From a checkpoint of a small transformer trained on Wikipedia.
Size: 10 layers, width 96, 3 heads of 32, MLP 256 GeGLU, vocabulary 2048, 1.31M parameters.
Architecture: RMSNorm before and after each block, rotary positions, no biases in attention or MLP, tied embeddings, capped logits.
Each number is 128 + 24 x the weight over the matrix's rms, rounded and kept within 0 to 255. Layers, rows and columns count from 0.

# layer 5 attention key, 96x96, rms 0.0636, rows 54-90, columns 48-95
[[158 143 139 125 120 126  98 143 138 166 109 107 138 131 136 119 145  92 152 143 129 100 175 104  99 136 152 150 125 139  71 121 113 122 135 170 148 112 144 102 192 109 154 166 122 140 103 113]
 [146 127 129 116 113 127 110 103 125 170 113 122 151  96  94 122 136 117 127 148 123 112 124 123 140 122 140 126 141 111 141 134 125 136 124 142 117 143 154 114 124  99 117 125 115 140 122 108]
 [181 118 161 112 143 102 117 134 117 149  72 135 108 137 110 137 164  38 133 117 154  97 143  93 121 136 120 116 155 137  89 136 108 120 122 192 161 137 160 141 141 116  94 116 127 127 114 179]
 [131 113 128 133 130 125 118 128 131 134 118 135 141 155 139 145 117  95 127 139 131 128 124 129 128 132 125 112 120 156 125 121 124 152 133 130 137 110 142 141 124 122 156 127 132 121 136 122]
 [186  85 157 111  91 132 105 158 128 156  72  75 132 179 131  87 123  19 152 148 139  91 130 127 136  90  44 131 126 119  54 114 102 177 129 179 207 110 152 158 188  72 178 151 118 158 111 144]
 [109 150 122 115 160 145 171 113 146 139 162 143 124 100 138 153 125 198 107 139 119 130 128 129 146 108 150 141  92 103 176 153 126 109 141  55  92 149 148 117 104 167  95  88 120 140 150  79]
 [148 105 140 124  91 120 145 136 135 152 117 105 144 169 131 134 140  92 139 127 170 126 116 143 119 119  81 156 134 155 107 118 157 132 128 129 169 120 120 117 150 113 101 144 142 133 138  99]
 [ 99 163 152 149 116 144 140  87 106 125 156 109 142 110 121 128  84 147 120 151  96 158 131 106 150 148 110 117 125  98 152 158 157 139 127  91 119 128 129 149  80 136 136 106 132 110 134 103]
 [107 119 139 125 120  96 158 142 148 145 121 151 153 133 100 142 139 136 156 115 122 120 131 139 126 104 114 101 131 117 143 141 137 114 138 112 103 151 141 129  90 176 115 102 118 133 172  79]
 [138 106 158 133 136 105  85 120 130 109 114  99 162 137 169 110 128 153 128 117 129 119 141 135 167 111 144 175 132 120 152 111 121 139 153 133 119  93  84 118 152 107 160 155 105 128 121 157]
 [132 130 182 123 102 124  91 127 142 148 109 127 126 122 139 113 182 142 147 141 102 120  93 124 125  87 120 145 154 134 135 136 130 115 125 135 134 117 130 167 151 106 119 131 109 121 144  98]
 [136 130 117 119 123 149 136 126 156 143 102 167 120 143 124 118 130 117 132 113  80 146 129 160 146 135 151 132 133 119 112 115 153 146 116 121 108 140 120 109 126 120 127 125  93  90 170 144]
 [130 120 103 128 123  74 142 102 136 134 125 128 121 134 130 101 144 142 135 154 121 115 118 130 127 117 149 156 116 121 136 159 109 118 140 117 121 133 120 107 142 138 147 127 174 174 153 123]
 [137  90 125 102 111 160  79 134 130 110 122 156 134 152 136 138 137 130 145 112 103 136 122 133 109 127 112 129 145 121 109 108 119 149 132 123 139 124 142 123 136 105 117 129  77  67 101 110]
 [109 138 147 116 132  91 154 153 125 108 100 117  95  95 158 146 151  97 120 109 137 109 145  92 128 121 171 113 124  77 165 150  96 168 154 140 136 127 135 131 151 114 131 125 180 145 118 122]
 [126  96 108 145 182  97 117 138 106 115 136 108 182 141 139 144 100 144 147 128 117 147 169  75  69 101 142 122 169 130 151  87 153 118 108 136 123 114 138 141 165 122 103 118 122  66 119 137]
 [100 170  97 150 108 158 127  79 167 128 145 121 131 132  89 103 155 124 133 145 155 120  85 104 184 138 118 149  87 127 135 162 124 138 150 106  88 117 144  88  95 145 148 138 145 187 159 121]
 [112 117 100 138  95 208 118 107  46 147 164 172 148 140 117 132 115 126  86 119 119 179 111 147 178 188 139 103  81 137 144 150 104 134 153 105  80 130 136 111  92 139 100 141 114 128 125 158]
 [145 111 133 112 111 112  95 142 132 143 120  81 147 111 143 138 132  69 142 128 116  78 101 139 124 100  96 128 121 137 102 133 115 140 131 163 157 146 113 134 144 128 139 153 150 137  94 113]
 [104 177 143 180 125  83 178  89  92 117 148 151 131 123 124  84 121 143 122 137 169 172 166 135 149 131 166 120 122 157 137 122 161 142 107  92 108 136 104 144 125 155 134 131 110 144 151 169]
 [ 94 146 119 150 112 139  78 149 138 177 156 116 124  96 134 145 117  80 123 133 106 116 131 127 113 177 148 138 110 119 114 140 112 120 139 126 112 124 116 105 103 127 111 114 176 125 149 104]
 [131 196 139 166 203  82 101 116 186 114 121 127 179 106 108 132 163 124 116 129 161  98 135 111 117  70 153 158 117 117 133 140 107 120 115 134 104 126 135 114  95 109 140 135 119 137  78 125]
 [128 114 119  80 148 178 141 126 149 126 112 121 144 118 106 128  99 136 115 110 112 142 106 160 130 169 140 142 135 148 117 173 106  96 129 119 138 149 142  61  92 155 131 142 141 110 122 122]
 [167 130 146 162 168 107 125 114 143 104 125 119 128 154 134  98 145 180 119  97 157 126 139 115 112  71 119 134 134 146 138 121 180 134 117 121 185 110  87 157 133 135 157 113 117 136 113 183]
 [ 98 158 161 123  77 149  82 127 116 150 137 138 127  76 175 106 153 127 103 137 122 117 153 143 110 116  96 128 128 166 127 147 152 173 134 120 129 119 101 115 148  86 115 114 164 132 107  94]
 [141 113 135  99 106  95 125 134  69 110 123 143 122 102 142 118 113 171 147 143 120  90 137 143 122  97 105 142 143 132 140 195 121 192  97 116 132 145 105 136 115  96 107 168 147 127 119 126]
 [133 142 113 156 159 104 143 107 124 119 111 114 141 130 135 125 146 119 118 129 131 126 102 119 137 152 153 115 106 116 113 116 116 106 123 136 108 116 168  98  93 136 132 127 165 117 124 120]
 [138 113 127 159 126 115 157 155 109 138 160 115 146 164 125 112 136 102 119 142 124 139 126 147 151 163 138 107 121 102 118 110 134 138 109 114 123 122 138 104 121 140 113 157 125 122 123 161]
 [133 118 121 144  93 129 142 128 153 123 155 132 130 144 155 129 102 141 142 151 112 149 142 157 106 122 132 131 109 120 123  90 131 126  90 112 114 150 101 178 171 155 134 171  96 119 143 130]
 [145 120 147 101 191 138 103  98 149  93 119  71 166 117  89 132 160 124 129 145 163  81  89 112 162 107  98 121 164 134 154 103 119 121 127 135 176 119 149 151 149 109 129 108  97 153 142  78]
 [122 110 124 151 102 123 169 130 134 148 157 170  94  99 167 140 123 112  96  95 103 153 153 141 117 159 141 143  92 121 132 167 114 157 137 124 103 102  90  87 127 151 105 133 146  98 164 132]
 [154 135 155 109 119 115 124 121 118 129 104 118 121 154 124  95 155 136 157 162 165 136 113 119 128  99 155 117 131 140 101 132 136 154 106 119 132 152 115 179 195 141 146 150 134 131 107 102]
 [156 158 140 112  84 123 107 146  98 131 161  93 148 102 138 136 131 108 124 143 101 121 127 152 152  92 119 124 151 131  82 109 130 148 115 139 137 130 159 145 117 109 127 157 117 112 119 155]
 [111 132 101 123 106 142 170 110 119 114 121 146 140 156 113 109  99 138 140 121 164 177 117 140 147 157 138 109 106 128 155  91 150 114 123 124 104 130 148 138 125 135 139 110 100 146 161 157]
 [117 144 110 113  98 115 131 128 124 152 147 141  93 101 167 143  75 126 123 124 121 125 135 151 139 120 126 129 113 139 116 154 120 131 117 115  81 125 123 107 117 137 105 125 153 107 133 158]
 [127 138  94 145  93 143 145 146 151 120 109 118 111 138 173  97 138  80 129 109 145 148  84 129 158 167 101 126 106 123 121 108 125 131 123 154 101 134 159 192 136 135 136 142  79 153 108 116]
 [117 121 107 109 173 121 146 118 134 132 154 108 155 117 130 125 131 180 130 112 128 119 113 112 170  85 158 154 103 134 128 151 110 110  99 109 104 147 103 105  86 170 136 163 103 141 118 137]]
# layer 5 attention query, 96x96, rms 0.0639, rows 55-91, columns 48-95
[[126  86 134 139 135 122 110 174 162 123  91  72 148 118 131 151 116  79 143 127 130 145 141 127 100  81 125 158 144 139 110 128 166 164 125 151 129  99 138 141 156 141 148 142 155 149 109 180]
 [133 137 102 113 140 114 119  69 134 123 142 102 119  97 148 141 146 129 134 143 124 117 127 127 130 104  98 114 127 137 155 149 108 122 101 144  93 122 110 142  67 143 140 117 113 141 127 135]
 [ 68 190 128 129 190 103 158  76 101  92 212 128 125  83  87 119 130 213  72 157 113 142 120  96 199 116 169 126  91  93 232 159 122  56 169  77  71 168 121  88  59 204 110  97 104 143 229  99]
 [104 157 107 111 128 164 144 150 129 138 136 131 141 122 114 137 162 131 107 142 113 158 125 123 115 173 183 105 135 135 164 167 126 117 135 104 118 117 114  77  88 152 123 129 156 114 126 116]
 [127 121 150 132 152 124 130 132 124 139 103 121  94 135 100 118 124  91 137 135 130 169 158 128 127 119 133  99 136 158 102 132 173  92 102 149 168 106 117 139 133 139 152 163 160 114 117 155]
 [133 111 138 112 157 147 117 180  93 134 125 169 109 162 120 130 157 142 119 132 110 130 102 111 127 123 149  98 110 133 111 153 104 158 144 117 126 159 150  78 148 130 155 161 116 123 123 125]
 [112 100 108 132 187 115 125 132 151 153  95 124 139  93 152  93  94  94 155 111 142 123 124 113 136 120 154 123 134 120 132  90 142  81 126 111 142 110 134 129 156 123 129 118 146 146 115 154]
 [139 104 133 114 165 164 109 149 110 121 129  95 129 147 111 132 150 108 112 166 113 154 128 142 113 142 123 146 140 133 131 123 173 139 116 147 145 112 162 106 125 167 141 160 188 128 144 134]
 [135 140 145 116  96  77 125 162 140 122 169 159 116 126 129 144 148 112 156 140 130 118 103 142 148  99 131 105 131  92 126 103 154 169 121  98 131 142 106 119 111 127 103 120 147  74 139  87]
 [112 114 107 108 139 101 109 129 142 133 116 125 147 127 146 130 133 128 139 127 133 127 117 155 107 144 124 114 134 121 147 101 122 104 132 118 119 147 134 103 116 128 122 122 138 129 130 117]
 [110 147 153 109 126 142 144 114 133 131 152 115 124 107 128 151 107 113  91  73  96 108 118 130 127 131 120 147 152 106 116 157 143 143 139 124 139 128 200  72 131 144 137 140 141 135 125 105]
 [ 88 128 140 130  91 133 132 138 143 117 116 130 136 147 135 149 141 149 107 147 140 153 128 151 113 136 155  82 135 140 134 133 146 109 150 141 132 113 134 145 152 109 100 137 103 118 128 158]
 [133 127 121  86 161 130 148 147 135 141 137 131 117 106 156 134 143 110 103 139  65 117 156 112 146 151 115 141 142 103 126 149 126 152 145 134 126 142 162 125  90 105 149 119 125 164 107  96]
 [143 115  62 122 136 174 110  98 117 144 100 198 126 152 122 129  87 146 173 128 103 109 112 167  97 136 114 138 125 113 100 114 139 116 103 116 156 120 110 144 168 118 134 153 140 123 142 109]
 [108 169 100 164 154 138 155  66 154 134 139 138 146 120 157 155 137 108 131 197 103 126  87 131 119 141 138 145  96 165 155 167 135  77 139 146 111 136 147 102 138 131 103 141 163 127 153 129]
 [129 129 135 103 147 118 127 117  78  91 126 156 136 152 119  65 138 149 145 108 129 167 145 159  94 131 144 121 134 130  97  50 147 141  98 116 126 101 120 103 164 128 133 138  82  86  82 143]
 [110  99 104 131  96 134 138 139 118 102 142 134 134 154 163  96  92 141 130 102 139 189  64 144 134 148 115 120 137 164 111 100 167 152 109  91 113 149  99 122 136 125 122 140 122 115 109 108]
 [158 112 111 120 111 151  87 146 114 145  95 157 137 138  91 124 132  94 151 143 133 116 138 102 108 147 105 124 115 130 108 142  86 149 122 155 156 130 125 135 144  73 128 126 154 134 105 145]
 [132 141 128 160  95 136 143  96 170 127 159 117 109 168 118 154  96 131 143 117 196 133 127 150 103 100 142 164 103 165 140  97 132 133 134 100 110 118 104 135 127 143 108 155 119 108 156  90]
 [143  96 113 139  91 101 129 141 119 157 137 103 116 157 136  93  98 118 156  88 100 128 165 171 130 132 131 144 147 119  74 117 147 131 113 108 139 146 147 123 141 130 117 140  99  74  98 150]
 [185 138 117 146  95  99 125 150 188 134 146  51 120 119 134 169 122 126 141  73 192  96 171 130 144  91 131 149 120  99 105 123  86 110 113  71 102 114 100 174 134 175 163 138  83 129 139  82]
 [162 114 130 157 118 155 134 135  94 156 144 126 138 145 134 105 127 140 157 124  84 157 101 145 157 167 112 140 153  98 101 144  95 110 118  85 131 133 150 157 138 178 123 117 137 123 122 127]
 [142 141 119 123 121 150  97  89 166 141 141 140 115  90 146 166 131 123 100 151 123  87 117 114 122  96 119 155  99 117 143 145 126 116 167 157 150  97  95 126 105 110 146 116 172 170 159 122]
 [126 118 151  74  92 127 118 129 121 149 125 155 111 147 128 104 126 139 132 122 176 118 144 122 128 114 146 183 181 145 113  83 123 173 136 123 153 134  93 132 151  84 141 119  91  97 105  91]
 [139 130 119  46 111 124 112 127 109 159 111 136 137 140  69 176  78 142 151 120 133 151 168  94 151  98 160  94 150 129 173 154 102 172 156 114 144 116 107 128 157 138 161  93 131 126  93  97]
 [145 160 151 141 124 141 154  77 115 144 150 123 109 121 123 143 129 125 146 121  93 108  95 103 121 119 145 128 116 131  91 141  97 108 136 128 125 135 151 100 136 151 147 115 154 135 146  99]
 [136 114  87 104 143 137 121 111 136 134  86 162 149 140 145 141 135 133 140 102 113 110 147 121 142  96 120 150 145 141 123 136 147 130 129 141 131 117 108 123 114 112 158 138 133 137 145 121]
 [117 125 113 118 159 167 124 122 138 125 114 132 164 109 158 139 149 116 104 155 131 129 109 119 110 140 127 135 115  83 158 154 108 117 120 136 114 112 189 114  82 113  90 138  83 166 152 133]
 [137 144 116 135 108 105 131 158 126 164 125 108 103 137 117 114  94 126 157  99 102 116 176 136 139 168 128 152 146 110 101 122 133 124  95 107 111 136 128 148 137 142 117 112 137 105 128 124]
 [121  99 165 153 156 147 134  59 123 138 154 160 134 184 109 111  87 153 137 100 128 132 101 129 135 122 155 130 168 164 132 117 166 144 140 124 154 132  85 120 151 144 139 144 114 123 109 150]
 [134 118  83 119  81 111 110  95 163 117 102 116 100 118 111 122 121 126 145 150 168 153  69 146 139 162 105 159 115 168 117 123 117  98 147 164 136 140 150 137  98 117 133 125 149 124 120  97]
 [135 138 156 111 120  95 130 188 136 137 104 138 117 119  82 150 137  95 107 132 130 105 145  73 118  81 129 114 104  99 139 129  90 160 153 170 142 123 145 141 142 138 126 106 171 157 124 115]
 [108 146 190 142 170 109  90 122 169  91 142 135 146  97 124 175 150 137  87 123 127 123 121 105 123 102 150 123 104 134 169 112 113  76 127 158  93 125 126 117  97 147 115 154 133 137 148  98]
 [121 158 127 112 103  72 151 179 165 114 120  94 100 121 120  96 141 143 146 124 169 163 158 133 107 120 146 152 118 131 141 116 110 133 114 132  99 172 116 123  94 136  98 114  89 109 110 113]
 [108 132 118 171 125 177 137 137 171  97  96 140 148 138 175 116 193 112 116 170 136 157  15 120 117 142 125 103  81 169 145 130 138  57 124 168 154 151 154 114 120 106 113 173  95 139 152 175]
 [162 128  62 165 103 169  94  98 155 122 131 110 130 143 128 150 130 133 120 115 113 143 134 100 151 111 137 110  96  94 141 158  89 108 140 111 124 118 147 127 135 138 157 130 109 128 103 131]
 [141 117 113  92  88 124 151 181 119 146 106  98 142 139 151 128 123 121 155 104 140 159 146 115 116 106 128 141 137  98 110 129  81 121  89  95 109 150 158 145 122 140  98 131 102 100 115 119]]
# layer 5 attention value, 96x96, rms 0.052, rows 32-63, columns 48-95
[[176 143 181 180 170  98  94 131 173 171 156 107 136 104 146 101 111 103 115 122  91 120 118 128 122 160 109  84 118  57 138 147  96 114 158 147 124 167 178 116 128 176 103 204 163  93 136 178]
 [142 108 117  94 155 163 150  76 122 118 105  65 134 128 120 109 107 148 113  94 143 153 192 169 201  80 146  81 124 160 129  78 172 124 126 107 164 132 106 125 103 111 146  56 136 100 178 102]
 [170 104 155 113 142 185 169 132 129  57  94 168 124  81  85 135 133 139 126  70 157  94 127 106 108 138  87 155 129 121 152 133 119 160 157 137  94 130 145 100 117 124 203 150 140 103 126  98]
 [133 117 159 115 161 123 183 128 160 120 144  90  96 140 121  70 140 124 128  79 147 124 104  85 140 114 199  95 112  80 131 130  60 147  89 108 135 141  53 141 115 150 184  70 157 101 161 157]
 [101 106 111  81 176 132  96  95  94 153 128 176  80 101  98 127 109 134 136 139 117 200 135 104  89 129 106 129 170  94 136 131 126 158  90 123 145 151 142 166 113 117 120 101  83 112 132 172]
 [219 154 134 132  84 161 137  65 200 119 113 127 179  94 152  91 139 100 108  50 112 143 147 105 132  49 145  93  95 120 135 114 101 107 124 112  98 121  94 110 122 124 185 143  95  94 178 153]
 [141 140 116 104 140 148 120 118 135  98  78 116  72  80 125 172  76  83 123 168 106  90 161 148 119  90 135  86 120 206 118 105 232  78 138 165 109 158 153 139  94 106  93  81 200 124 181 146]
 [128 122 160 145  97 114 162 101 111 141 162 146 159 125 159  87 191 161 115 102 152 123  63 132 180 116 132 137 114 110 138 117  94 163 130 150 113 144 102  53  76  92 168  74 138 176 100  79]
 [ 97 140 130 136 163 129 195  98 120 194 194 123  97 124 107  95  77 110 162 132 129 104 138 147 141 153 129 120 151 134 107 131 101 121 137 101 194 123 105 116 134 101 143 120 115 115 143 167]
 [122 142 101 128 149 172 145 103  97 161 138  92  87 151 152 153 111 114 104 179 162 103 100 130 139 117 157 112  95 116  81 140 143  70 136 133 143 153 123 147 103 108 112 114 181 132 146 129]
 [137 160  82 188 124 171 116 175 191  86 118 134  96 115  77 121 157 104 141 135 131 122  92 194 140 180 108 122 137 115 103 211 123  94 183 153 127 101  77 158 114 126  96 120 136  96 126  83]
 [140 169 115 122 150 108 127 116  91 139 113  97 100  86 159  92 138 110 114 136 128  60 134 143 145 179 116 133 137 102 125 122 104 101 196 180 116 124 161 151 136 120  83 162 166 141 136 103]
 [127 179 161 119  94  44 131 159 150 117 134 132 192 121  81 145  93  80  99  51 132 141 173 117 117  85 191 107  61  94 134 103 119 143 127 125 108  93 125 155 173 118 104 100 139  97 152 164]
 [130 111 116  92 168 164 125 184 132 137 141 146 141 115 140 198 144 110 123 173  98 106 127  85 134 127 123 133 168 132 155 133 118 137 102 134 127 133 156 152 131  83  83 108 152 158 121  88]
 [142 165 116  94 183 169 143 149 120 120 144  50 158 130 111 116 102 104 126 114 112 150 123 130 117 115 180  84 132 135 121 155  90 120 139  98 142 115 164 126 102 179 157 126 102 126 153 205]
 [158 131  57 134 117 141 124 141 139 118  99 169 145 125 123  64 213 124  86 170 126 122 101 141 119  80  79 105 174 163 108 120 146 122 206 126 138 141  95 106 118  91 130  90 134  78 120 123]
 [149 109 143  92 138 175 154 118 105 118 123 129 139  82 124 141 126 111  95 104 153  84 154 138 181 112  60 105 132 132 140 115 174 166 147 142 110  93  89 104 132 140 132  10 140 138 148 126]
 [174 132  85 142 118 167 100 182 186  97 123 109 157 142  39  83 131 149 104 132 173 174 123 135 137 177  96  88 196 138 131 102 133 141 130 117  87 119 148 155 130  91 100  89  93 134 175 111]
 [ 96 135 151 137 146 163 142 179 166 110  95 119 151 178 120 117 169 113 153 145 136 149  86  78 120 127 137  82 128 126 125 146 120 129 116 138 118 143 135 159 138 118 126 131  95 160 108 153]
 [134 110 206 146 134 140 160 142 192 131 132 161 151 140 157 156 145 118 138 104 139 126 145 135  59  98 106 208 109 128  94 138 155  93  97 116 150 109 111 117 138 183 159  94 109 118 115 136]
 [ 73 154 170 138 125 104 123 106 138 139 159  82 140 165 158 124 101 144 158 120 159 106 118  90  74 113 112 113 124 168 117  91 106 108 108 128 111 116  84 128 148 132 176 154  96 124  95 174]
 [132 178 108 153 123 128 134  85 145 138 132 130 118 104 143  89 178  87  95 181 107 102 106 140 126  85 146  60  98 196 142 109  99  92 179 132 105 173 120 123 127 116 127 145 154 119 181 149]
 [118 151  87 113 157 138 113 130 129 177 142  94 192 120 171 101  98 127 177 151  95 159 182 147 139 134 169 143 144 108  87 138 116 140 105 109 120 127 159 128 122 126  56 162  93 141 128 157]
 [120 153 115 131 118 109 157  99 130  91 108 160  65  77 141  96 184 140 110 107 104 119 159 112 111 104 136 113 101 104 148 117 147 137 189 140 143 108 137 161 165 131  92 177  71 103 119 116]
 [119 145  87 204  97  78 108 118 154 166 113 116 183 141 133 148  68 112 181 106 117 118 150 115 155 128 141 131 113  44 171 113  61 166  90 149  95  67 144 176 137 168 130 100 102 203  92 134]
 [160  81  65 144 127 134  61 103 101 165 108 113 124 160 160 122 145 131 101 125 119 174 136 110 111 108 178  75 149 161 173 115 115 175  71 145  99 134 153 134 151 102 131 157 122 137 118  55]
 [146  97  83 143 148 195 133 101 136 181 123 120 204 160 192 176 108 122 139 123 160 133 132 134 109  76 157 147 145 120 107 125 117 126  53 129 124 141 108 115 104  97 106  84  62 179 147 131]
 [157 151 149 157 158 154 176 141 139 128 135 132 127 104 167 118 215 122 161 147  97 161 160 145 118 169 160 117 120  86 155 145 133 162 103 113 178 230 117 134 113  99 108 165 108 168 158 120]
 [106 104 180  70  88 150 146 137  84 145 127  94 140 102 186 171 169 152 115 149 148  83 136  99 146 100 140 110  54 115 117 134 110 110 123 143 158 130  99  93 144 142 102 193 115 142 127  94]
 [104  87 152 174  91 160 152 166 126  80 122 151  83 113 139  99 126 117 149 178 107 131  90 126 117 115 137 128  93 136 107 110 120 143 166 130 144 189 123 144 147 140 115 106 152 117 121 157]
 [137 112 103 124 143 167 177 150 149 137  97 149 149 124 129 124 155 121  85 108 135 112 124  45 135  48  94 145 114  70 121 184 121 138 152 132 128 127 107 172 109 139 164  15 112 135 164 163]
 [ 98 134  91 146 115  80 103 101 117 101 164 143 103 111 125  89 185 113 108 122 131 138 130 108 130 182 150 146 132  91 144 114 110 152 156 139 134 130 137 124 161 144  66 165 121 166 126 149]]
# layer 5 attention output (transposed), 96x96, rms 0.0666, rows 32-63, columns 48-95
[[113 158 119 107 175  86 134  72 102 123  99 103 130  91 123 135 173  83 106 144 102 120  79 125 138  96 191 188 153 110 165 156 131 100 127  73 123  98 120 135  77 163 164  92 121 160 129 143]
 [151 123 170 150 145 163 104 157  96 130 162 149 151 130 114  98 106 141 128 113 121 148 169  98 194 105 165 130 115 131  89 144 175 178  87 189 144 102 144  89 138 160 114 177 134  88 132 166]
 [121 136  94  48 140  82 195 132 170 179  78  89 142 175 147 156 126 154 140  66 138  99 109 140 138 103 122 126 154 125 100 134 161 166 125 126 132 120 134  97 108 102 104 130 158 139 151 113]
 [144 118 157 102 151 148 101 140 108 113 136 203 169 150 166 141 139 147 109  96 142 119 134  75 154 104 116 127 145 117 146 148 128 160 177 200 114 164 115 148 123 163 154 147 100 199 127 179]
 [137 122 155  51 132 158 121 123  99 126  84 135 126 147 107 111 120 137 137 129 121 116 189 112  92 125 139 108 166 140 130 160 175 109 136 198 170 136 131 145 144 123 125 181 139 133 122 157]
 [ 92 126 124 152 153 132 131  80 178 134 128 118 166 115 162 141 172 111 146  83 126  35  28 123 155  78 147 188 143 102  80 155 146 169 150 143 109 112 142  86 118 203 102 150  67 134 115 146]
 [144 126 144 162 112  85 127 116  65 141 163 128 132 119 131 123 156  92  93 151 148 158  93 137 188 146 155 190 126 117  98  89 140 122  96 106 100  72 156 124 151 156 137 105 148  45 154 137]
 [123  99 165 160 132 153 111 170 145 127 128 158 111 151 169  91  78 217 132  99 157 105 126 154 164  98  86  68 170 148 169  95 105 149 154 147 141 133 128 151 173 107 141 150 142 153 113 153]
 [125 142 175 194 163 177  65  95  72 108 152 128 167 148 106 118 112  93 167 144 105 187 187 132  78 105 102 102 144 176 113 111 167 124 157 110 122 138 123 143 179 209 118  92 119 142 152 104]
 [157  84 121 138 116 160 108 131  90  77 141 159 144 121 149 149 165  94  94 164 107 163  21 128 157 127 188 172  89 128 101 135 103  94 114 168 126 131 105 126 114 176 127  84 122 158  97 133]
 [152 166  92 151 137 196 129 126 152 102 129 111  96 120 147 165 175  71  91 144 112 191  93 146 112 135 100 218  72 150 130  86 107  72 112 103  60 101 165 157 143 109 139 115 110 128 107  93]
 [ 89 117 173 130 120 114  94 145 118 125 168 109 138 107 118 164 131 114 113 173 105 138  94 127 128  82 136 163 137 144 142 123 109 101 132  75 130  73 114 170 174 141 125 101 163 117 171  69]
 [181 141 138 154  91 128 123 130 155 128 173 188 119 114 154 121 189 110 118 165 183  71 174 108  56  64 118 159 155 161 100 116  78 156 177 190 126 189 103  97 127 129 106 130 116 137 165 173]
 [142  51 145  83  83 112 158 110 111 161 108 145 128 102 138 122 166 170 101 125 176 142 152  95 135 136 100 124 155 114 145 131  83 137 145  82 121 126 118 147  97  94 175 141 154 138 177 171]
 [137  89 129 122 162 145  93  91 117 109 133 171 152 175 135 139 135 100 181 157 111 127 167 118 117  73 139 158 160  69 156 175 115  98 152 149 134 122  95 106 142 188 148 166 154 158 145 186]
 [126 131 115  64 122 210 132  79 160 109  92 136 135  95 132  86 133 108 162  99 115  68 109 174 115  78  93 120 173 177 150 100 119 111 132 178 100 111 155 164 167 125 129 147 104 134 129 154]
 [108 109 143 140 149 121 149  65 112 124 170 148 144 133 134 125 123 154 153 107 130 148 123 147 218  58 130 161 121 141 126 126 143 118 121  83 151 137 179 181 148 166 126 160 143  84 177 120]
 [ 83 136 103  68 166 210  94 131 152 138 147 103 115  42 142  67 111  98 119 140 145 114 121 128 142 102 134 151 132 146 100 151 115 119 107 177 102 148 109  70  74 130 133 171 115 150  92 159]
 [122 101 106 125  93 145 115  96 121 140 133 168 139 108 159 137 141 125  87  95 169 161 103 110 153 185 124 135  97 119 164 140 103 107 128 154 106 136  93 133  82 110 164 151 128 134 136 164]
 [170 169  81 155 145 101 149  92 121 126 146 108 150 160 123 165 113 106  87  57 120 138 144 135 123 134 102 122 120 133 104 110 110 169 101  85 159 172 214 142 125 147 100 112 102 123 126 147]
 [131 157 113 149 155  71 101 108 120  99 121 129 163 155 144 116  93  55 163 114 126 140 138 120 107 149 119 124 111  89 117 122 144 154 122 156 146 158 109 150 175 142 133 122 137 139 107  84]
 [112 111 176 166 110 126  90 128  79 130 144 133 138 114 177 103 151 103 116 139 147 129  55 143 167 139 162 168 156 108 133  71 139 114 152 142  56 113 111 122 134 134 134 104 116 125 146 141]
 [166 151 141 142 127 192  75 113 108 167 129 149 143 116 112 126 111 146 117 164 134 139 128 139  56  77 149 109 151 188 130 164  84 117 136 164 232 157 109  99  72 144 115 146  86 163 126 171]
 [104 130 116 108 116 207 111 122 180 123 113 157 164 124 108 181 165 106 136 114 144 109 118 134  87 120 145 132 143 159 103 135 177 116 124 205 171 129 116 159 132 132 108 110  99 106 124  53]
 [ 75 122 130 138 118  66 176 145 158 153 151 140 124 144 115 140 150 176 144 144 131 149 126  76 103 109 149 164 114 127 152 173 122 126 171  92  99 120 109 148 118 117 128 153 129 101 149 146]
 [109 109 176 107 102 139 167 161 147 132  89 119  96  98 123 124 116 202 123 139 147  79  59  62 158 151 127 100 111 135 122 195 174 155 143 167 135 100  93  52 123  64 155 132 133 141  96 177]
 [121 121 121 120 126 107 133 110 101 117 148 174 159 109 144 124 145 141 128 132 116 160  95 103 173 125 110  94  93 106 135 145 108 119 106 152 173 163 151 128 100 142  98 154  82 129 137 212]
 [105 113 195 175 102 212  65 120 128 177 167 167  75 134  93 113 151  95  53 117 120 149  82 151 113 220 124  78 117 173 131 112  93 156 109  97  99  65 153  86 119 107 119 110  91 134 134 146]
 [ 84 118  91 153 127  81 113 110 135  74 171 162 156  83 134 117  87 141 149 103 150  97 131 124  96  80 103  95  97 114 125 142 146 126 168 167 178 136 133 134 179 138 111 107 128 104 166 109]
 [111 172 121 118 106 157 150 137 130 103 136 171 126 119 134 132 139  95  95 116 126 136 155 134 118 203  91  53 105 148 106  81 112 155 107 184 132 107  95 145 136  92  94 112 104 140 172 121]
 [150 121 135 105 116 142 126  80  90  94 138 193 156 109 176 109 203 180 122  85 154 114 129 117 170  65 135 159 139 126 122  93  92 112 121 168 140 152 108 191 202 125 118 181 143 109 140 171]
 [127  95 183 107 135 195 133 157 153 123 110 152  96 120 127 125  85 124 154 185 121 134 150 136  77 149 120 101 143 143 142 100 131 133 158 155 120 129 102 158 116 108 125 112 136 129 158 125]]